Weights of a small transformer language model.
Size: 23 layers, width 256, 4 heads of 64, MLP 1024 ReLU, vocabulary 512, 18.4M parameters.
Training: a variant of SOAP for these matrices, 508M tokens.
Each number is 200 + 40 x the weight over its row's rms, rounded and kept within 0 to 999. Layers, rows and columns count from 0. The size before them is the row's rms in percent of the matrix's.

# up: layer 10 MLP up, 1024x256, rms 0.153, rows 987-999, columns 128-255
# down: layer 10 MLP down (transposed), 1024x256, rms 0.153, rows 987-998, columns 128-255
up987,096,121,175,197,301,203,203,257,247,208,208,192,154,162,283,249,124,207,207,147,188,166,181,188,228,204,203,202,268,229,178,198,288,168,234,169,211,166,190,237,149,183,182,223,187,188,175,183,175,242,224,173,196,198,207,156,209,124,238,181,229,187,273,183,148,249,218,219,138,206,167,190,177,138,171,216,270,155,196,165,147,164,113,151,176,214,192,152,197,216,182,220,239,263,191,213,152,269,183,147,151,204,161,205,261,192,270,145,175,268,170,120,197,183,201,217,184,245,223,216,207,210,202,230,178,250,229,203,211
down987,097,216,142,167,163,154,128,248,130,174,234,210,285,176,175,170,222,205,191,226,193,239,215,205,146,189,255,194,124,270,238,167,213,249,233,266,186,237,195,224,195,191,212,223,255,159,156,153,210,191,146,222,173,219,220,140,190,243,229,184,229,212,181,193,187,252,198,204,168,231,192,227,114,210,221,161,111,199,257,188,153,214,204,194,204,110,172,157,201,181,269,147,161,246,203,158,268,177,246,121,151,234,268,200,167,108,213,162,168,173,245,166,224,240,246,230,242,193,175,194,147,233,261,150,222,238,191,202,195
up988,091,296,104,192,239,174,142,200,256,208,194,259,199,125,191,123,247,275,179,154,198,183,217,248,250,258,207,261,155,185,239,224,190,218,188,159,250,223,220,211,240,214,234,231,161,127,176,240,154,216,193,156,241,240,193,191,261,181,152,190,192,235,268,172,220,110,248,193,202,220,148,188,306,234,184,220,282,106,191,149,205,225,147,146,165,153,191,261,198,221,273,160,166,223,227,185,218,162,221,188,225,195,269,216,287,187,228,250,162,195,206,297,238,169,172,193,185,184,189,261,145,216,146,161,295,219,217,223,194
down988,091,203,193,245,257,223,208,111,204,202,174,227,168,184,226,234,193,161,233,218,195,216,194,249,263,179,159,151,249,213,188,209,228,172,227,131,190,172,189,218,129,198,192,227,134,217,184,165,164,171,181,218,192,242,171,226,140,253,179,133,211,202,207,215,144,215,203,254,143,168,211,190,225,170,180,145,174,213,249,186,163,278,261,295,227,147,210,206,187,176,203,192,195,210,255,169,222,302,163,146,195,148,218,159,163,162,248,161,184,137,150,184,283,247,201,250,197,218,229,176,196,198,204,204,185,233,140,255,207
up989,087,158,179,292,210,180,233,223,151,230,171,109,255,257,236,184,214,249,208,188,185,230,156,225,240,206,214,174,216,140,206,146,194,158,175,202,111,212,250,233,188,180,212,221,142,165,171,192,168,272,170,195,181,222,174,181,149,222,180,150,209,197,180,129,221,218,134,220,207,195,158,220,163,192,194,228,239,211,239,215,201,196,186,262,249,256,197,162,199,153,225,205,285,205,225,174,240,308,244,263,236,147,236,189,192,184,204,140,178,198,273,169,265,224,103,160,140,251,243,203,222,189,186,208,161,314,188,201,186
down989,097,243,265,91,236,241,171,124,208,172,192,211,214,159,187,187,188,220,169,231,246,200,267,125,197,212,183,209,124,241,218,151,251,246,226,224,206,245,309,116,216,198,271,229,205,211,199,227,187,167,221,256,194,155,247,224,182,224,170,258,186,154,209,216,198,224,257,186,290,217,153,180,224,242,223,272,202,286,219,214,256,179,234,162,242,185,158,204,166,173,185,182,260,197,189,190,240,217,221,215,255,172,244,201,189,171,251,282,197,153,111,194,229,242,258,230,193,243,212,241,196,124,244,210,132,175,181,206,209
up990,104,184,198,168,239,164,122,162,234,278,231,133,206,203,162,185,220,287,216,213,223,130,276,220,196,181,181,181,196,224,234,209,200,152,157,197,204,182,216,228,280,180,176,204,270,214,182,207,225,257,198,212,246,194,186,159,185,193,231,188,188,182,201,289,152,237,135,256,191,213,172,234,270,196,219,229,244,213,199,176,280,201,181,230,227,155,144,221,135,208,208,243,205,203,176,162,220,193,242,245,144,222,213,222,171,212,147,173,256,220,167,77,202,165,202,217,190,200,127,256,239,182,193,127,161,161,114,197,185
down990,101,145,129,135,224,194,287,174,264,224,145,224,165,241,228,194,176,187,131,196,190,167,239,235,213,212,198,188,188,181,145,260,215,167,207,253,195,158,182,179,197,255,239,164,161,213,193,230,201,206,155,242,199,214,232,172,192,222,220,215,187,229,147,260,208,194,195,305,175,189,219,140,200,209,204,221,233,253,170,186,160,181,192,240,121,186,170,211,202,249,272,164,180,227,146,196,142,196,252,205,271,163,242,185,152,229,213,117,236,139,168,255,166,190,179,237,178,260,174,148,183,214,224,202,272,172,266,199,169
up991,109,194,198,172,250,250,222,196,194,170,139,149,179,116,119,145,248,241,159,197,232,234,173,230,237,265,185,191,220,195,214,197,180,129,244,212,245,242,125,166,188,196,254,79,231,252,172,201,193,244,183,230,217,279,210,198,205,95,231,177,186,207,178,154,119,216,217,209,234,202,155,198,165,271,188,239,246,138,168,228,259,229,180,258,244,226,236,199,215,217,238,207,159,215,174,252,215,240,186,127,187,261,230,198,198,178,237,175,182,206,197,226,171,210,193,193,299,132,227,190,231,220,200,183,290,141,227,180,261
down991,104,186,222,268,172,182,246,197,190,209,164,130,170,276,212,235,169,175,192,176,210,204,136,190,156,152,183,205,212,208,216,192,206,206,271,168,156,214,234,222,108,221,254,257,118,176,142,239,177,175,172,221,271,234,200,210,262,204,173,232,245,220,243,270,160,157,155,194,171,185,185,103,201,173,239,185,196,196,202,102,202,136,217,212,136,221,186,261,206,255,298,208,170,149,167,174,205,206,296,188,175,213,263,237,126,199,231,130,191,178,163,198,195,181,264,223,246,219,214,159,103,239,147,208,203,171,219,142,135
up992,096,134,169,263,180,153,240,219,219,189,192,155,221,167,199,175,117,213,216,159,274,234,203,184,156,187,198,227,215,178,129,217,182,197,203,130,201,159,267,297,278,175,176,155,192,169,208,210,152,184,195,189,183,186,184,274,200,232,142,164,156,208,151,196,169,287,205,224,191,173,209,252,234,248,210,188,235,276,245,197,186,303,163,140,259,201,222,218,179,206,191,213,217,140,268,174,216,221,142,206,179,230,230,161,250,169,254,214,173,199,186,183,275,314,155,165,181,144,246,187,163,152,214,196,238,293,229,202,203
down992,100,277,217,173,218,192,244,210,221,251,177,195,194,239,149,219,225,241,176,216,187,162,182,264,219,234,121,175,231,248,216,174,179,164,155,153,148,127,214,182,192,190,145,248,214,195,125,162,254,256,255,210,127,219,222,197,175,191,248,224,214,177,236,179,150,155,195,300,240,217,223,250,205,213,202,186,225,211,196,154,263,214,192,215,191,183,170,119,220,140,250,236,195,286,216,186,258,257,263,207,230,64,265,231,203,149,157,130,251,227,183,258,226,168,190,149,249,189,112,158,236,199,192,181,244,290,258,193,222
up993,089,223,191,259,191,277,224,254,183,174,143,146,263,133,257,189,227,213,199,299,176,176,216,175,194,216,156,239,232,169,180,245,216,145,173,287,200,155,139,218,190,106,206,179,180,149,180,211,198,171,227,284,216,220,159,217,190,143,199,197,173,216,190,142,211,176,164,152,195,184,167,244,247,186,202,202,173,221,155,158,212,236,241,287,246,186,151,207,209,183,159,163,219,189,258,257,208,218,243,134,219,251,195,289,99,244,179,141,167,283,241,210,181,185,192,180,218,224,191,262,182,210,164,197,196,208,235,144,244
down993,097,196,207,176,241,127,166,262,220,231,217,235,163,213,107,169,185,202,123,135,201,192,168,168,235,217,222,178,221,253,166,204,189,166,206,194,161,233,188,184,179,254,146,217,253,248,178,129,246,272,163,208,177,218,163,239,226,233,180,264,199,178,258,241,205,173,204,224,218,264,201,193,193,190,236,195,234,224,252,230,190,121,211,194,252,209,133,167,214,196,171,213,195,184,231,220,156,244,154,195,249,152,202,154,275,140,228,200,220,270,120,200,223,233,186,187,172,122,225,233,166,239,233,223,337,145,208,157,208
up994,109,121,243,223,156,200,202,211,229,176,245,226,269,215,185,228,175,203,133,227,242,240,63,156,197,223,270,127,211,271,155,221,133,214,156,172,238,192,185,199,140,214,197,158,149,180,167,242,151,210,184,184,137,125,199,163,236,225,278,161,139,192,282,187,207,198,220,145,249,188,275,219,236,194,228,283,194,198,255,193,217,294,140,154,224,222,237,204,208,246,221,221,216,150,192,203,212,235,203,279,200,259,164,225,287,214,189,209,263,157,198,187,252,186,206,190,160,208,254,204,179,110,198,229,152,202,223,278,115
down994,105,246,243,151,216,228,245,199,158,196,234,199,126,177,192,232,185,255,265,189,176,161,258,169,220,109,249,247,143,177,190,212,202,202,237,97,177,223,200,197,230,151,232,293,265,195,109,174,173,237,185,178,239,246,114,178,158,116,172,253,149,175,218,173,169,153,174,223,186,276,111,149,153,193,168,229,229,207,132,255,196,125,146,201,173,205,223,211,192,159,147,205,241,242,176,237,142,159,183,206,252,224,266,166,172,196,180,218,154,210,190,167,215,166,181,264,193,226,193,211,158,168,154,212,224,135,175,165,186
up995,086,276,157,186,175,181,203,211,277,220,113,245,289,160,231,184,134,248,164,246,237,167,190,234,255,274,250,203,238,180,140,185,215,169,177,237,171,238,193,225,184,286,196,205,218,207,179,221,143,215,203,172,230,191,177,172,109,186,174,226,197,227,182,144,158,207,182,155,202,210,145,201,205,195,108,133,170,208,255,241,107,182,216,160,185,270,155,201,229,206,214,273,240,186,236,174,164,212,240,153,192,192,187,225,164,203,226,174,214,197,187,233,175,244,272,263,202,323,212,187,175,172,235,155,245,201,210,135,262
down995,089,171,111,147,229,215,172,221,198,227,189,229,203,173,163,244,224,191,210,243,205,207,240,188,160,243,185,154,189,221,169,173,234,232,153,138,210,205,193,253,229,164,210,240,230,102,194,187,278,225,241,202,227,165,189,170,253,219,232,165,273,186,196,210,295,211,254,222,207,225,184,220,188,172,179,234,224,177,229,242,306,188,165,235,243,189,123,214,157,160,195,168,183,210,161,214,264,255,116,235,199,172,229,116,258,261,233,220,192,180,139,157,178,184,215,165,131,143,205,180,223,285,116,209,217,210,166,282,168
up996,106,132,256,201,254,182,220,206,167,179,179,188,214,211,137,112,209,216,178,204,166,221,179,244,302,218,253,233,197,142,78,238,192,178,119,252,165,189,212,212,187,168,265,272,150,180,225,205,230,181,219,139,196,227,197,130,221,168,232,293,192,206,211,193,237,217,224,215,231,234,131,141,177,213,203,230,154,189,175,178,208,220,169,263,189,162,149,254,129,238,197,176,253,157,131,237,151,237,187,217,281,213,159,185,212,165,130,213,154,289,163,173,239,208,224,204,204,266,242,206,210,153,195,195,175,191,158,246,236
down996,110,217,301,224,169,215,221,204,151,250,224,176,198,174,185,217,203,157,172,159,154,236,158,262,236,201,116,265,203,242,231,196,221,185,196,143,240,127,205,204,261,199,226,221,266,133,165,194,259,215,189,232,179,183,189,142,191,231,218,167,185,151,218,181,200,205,261,202,168,255,153,215,248,246,198,184,171,179,207,195,204,246,233,181,166,224,168,234,214,224,200,193,223,226,169,263,228,196,225,231,270,244,224,109,231,211,219,217,200,211,208,124,210,183,181,234,221,182,192,160,143,134,260,227,245,189,245,195,248
up997,090,206,171,204,258,201,196,196,121,138,181,224,216,199,195,184,176,235,147,151,216,220,229,163,178,196,207,169,189,173,147,152,242,242,154,177,220,201,122,107,106,209,178,162,154,173,135,229,211,332,217,213,208,165,98,215,211,211,251,202,245,204,222,215,215,216,207,201,158,127,190,180,257,284,166,273,183,222,261,264,186,204,199,234,238,162,201,236,176,244,241,285,243,171,167,219,204,259,185,194,208,238,180,210,238,149,127,202,283,242,99,189,192,158,226,196,180,184,226,309,219,230,197,242,266,230,176,220,259
down997,102,181,268,188,170,106,115,155,216,292,257,180,246,204,136,168,245,220,193,207,109,222,152,256,191,239,232,190,109,189,182,181,242,196,190,219,217,175,181,217,195,216,218,143,196,185,254,129,159,166,211,200,127,175,232,199,124,170,222,246,244,237,200,228,303,161,252,192,181,295,251,194,230,171,258,219,181,133,172,195,146,224,273,184,213,240,223,196,155,256,195,190,226,231,245,178,297,117,202,181,118,218,185,141,217,225,164,197,222,170,189,192,180,250,94,190,219,228,167,238,247,186,153,138,220,207,125,209,271
up998,103,221,187,217,226,207,179,262,241,188,180,206,151,181,134,192,195,278,230,232,208,166,225,200,233,146,248,174,193,308,230,246,225,175,188,192,198,261,225,111,176,129,197,179,192,199,161,198,201,183,288,219,191,174,205,196,208,204,140,227,150,182,225,151,191,136,269,177,184,102,259,202,197,167,144,173,206,240,201,215,167,221,215,184,213,181,260,177,231,164,215,245,181,178,211,247,183,145,204,149,221,221,186,121,218,139,189,108,275,217,195,153,204,159,213,153,190,226,151,108,177,250,172,158,179,230,235,178,198
down998,090,264,257,223,228,166,145,250,201,267,238,197,258,117,161,180,191,225,158,272,178,185,162,180,237,158,253,170,247,201,193,189,186,246,225,175,225,238,198,173,188,228,173,199,234,222,205,229,209,192,188,179,192,204,197,218,192,256,185,149,176,163,151,146,204,251,290,208,202,201,218,173,161,162,193,224,243,114,222,255,217,176,219,226,151,177,193,197,137,243,202,139,222,226,264,277,144,207,140,200,149,207,203,161,112,185,192,135,220,236,138,174,119,191,185,250,207,147,197,196,226,280,165,182,191,230,252,252,229
up999,097,163,214,148,274,242,204,269,203,235,156,196,177,246,250,222,239,206,166,250,213,221,240,195,206,250,142,163,253,202,227,229,236,227,185,185,184,203,180,120,228,265,150,165,165,248,207,176,254,151,185,161,226,183,104,224,227,181,229,194,115,184,251,209,241,178,173,274,171,149,163,104,207,215,147,198,192,139,221,152,183,128,212,120,153,229,264,274,266,161,178,170,216,150,75,219,132,175,169,220,250,202,203,194,216,199,193,220,177,132,205,228,143,159,255,147,238,184,133,200,181,183,151,204,211,190,193,210,215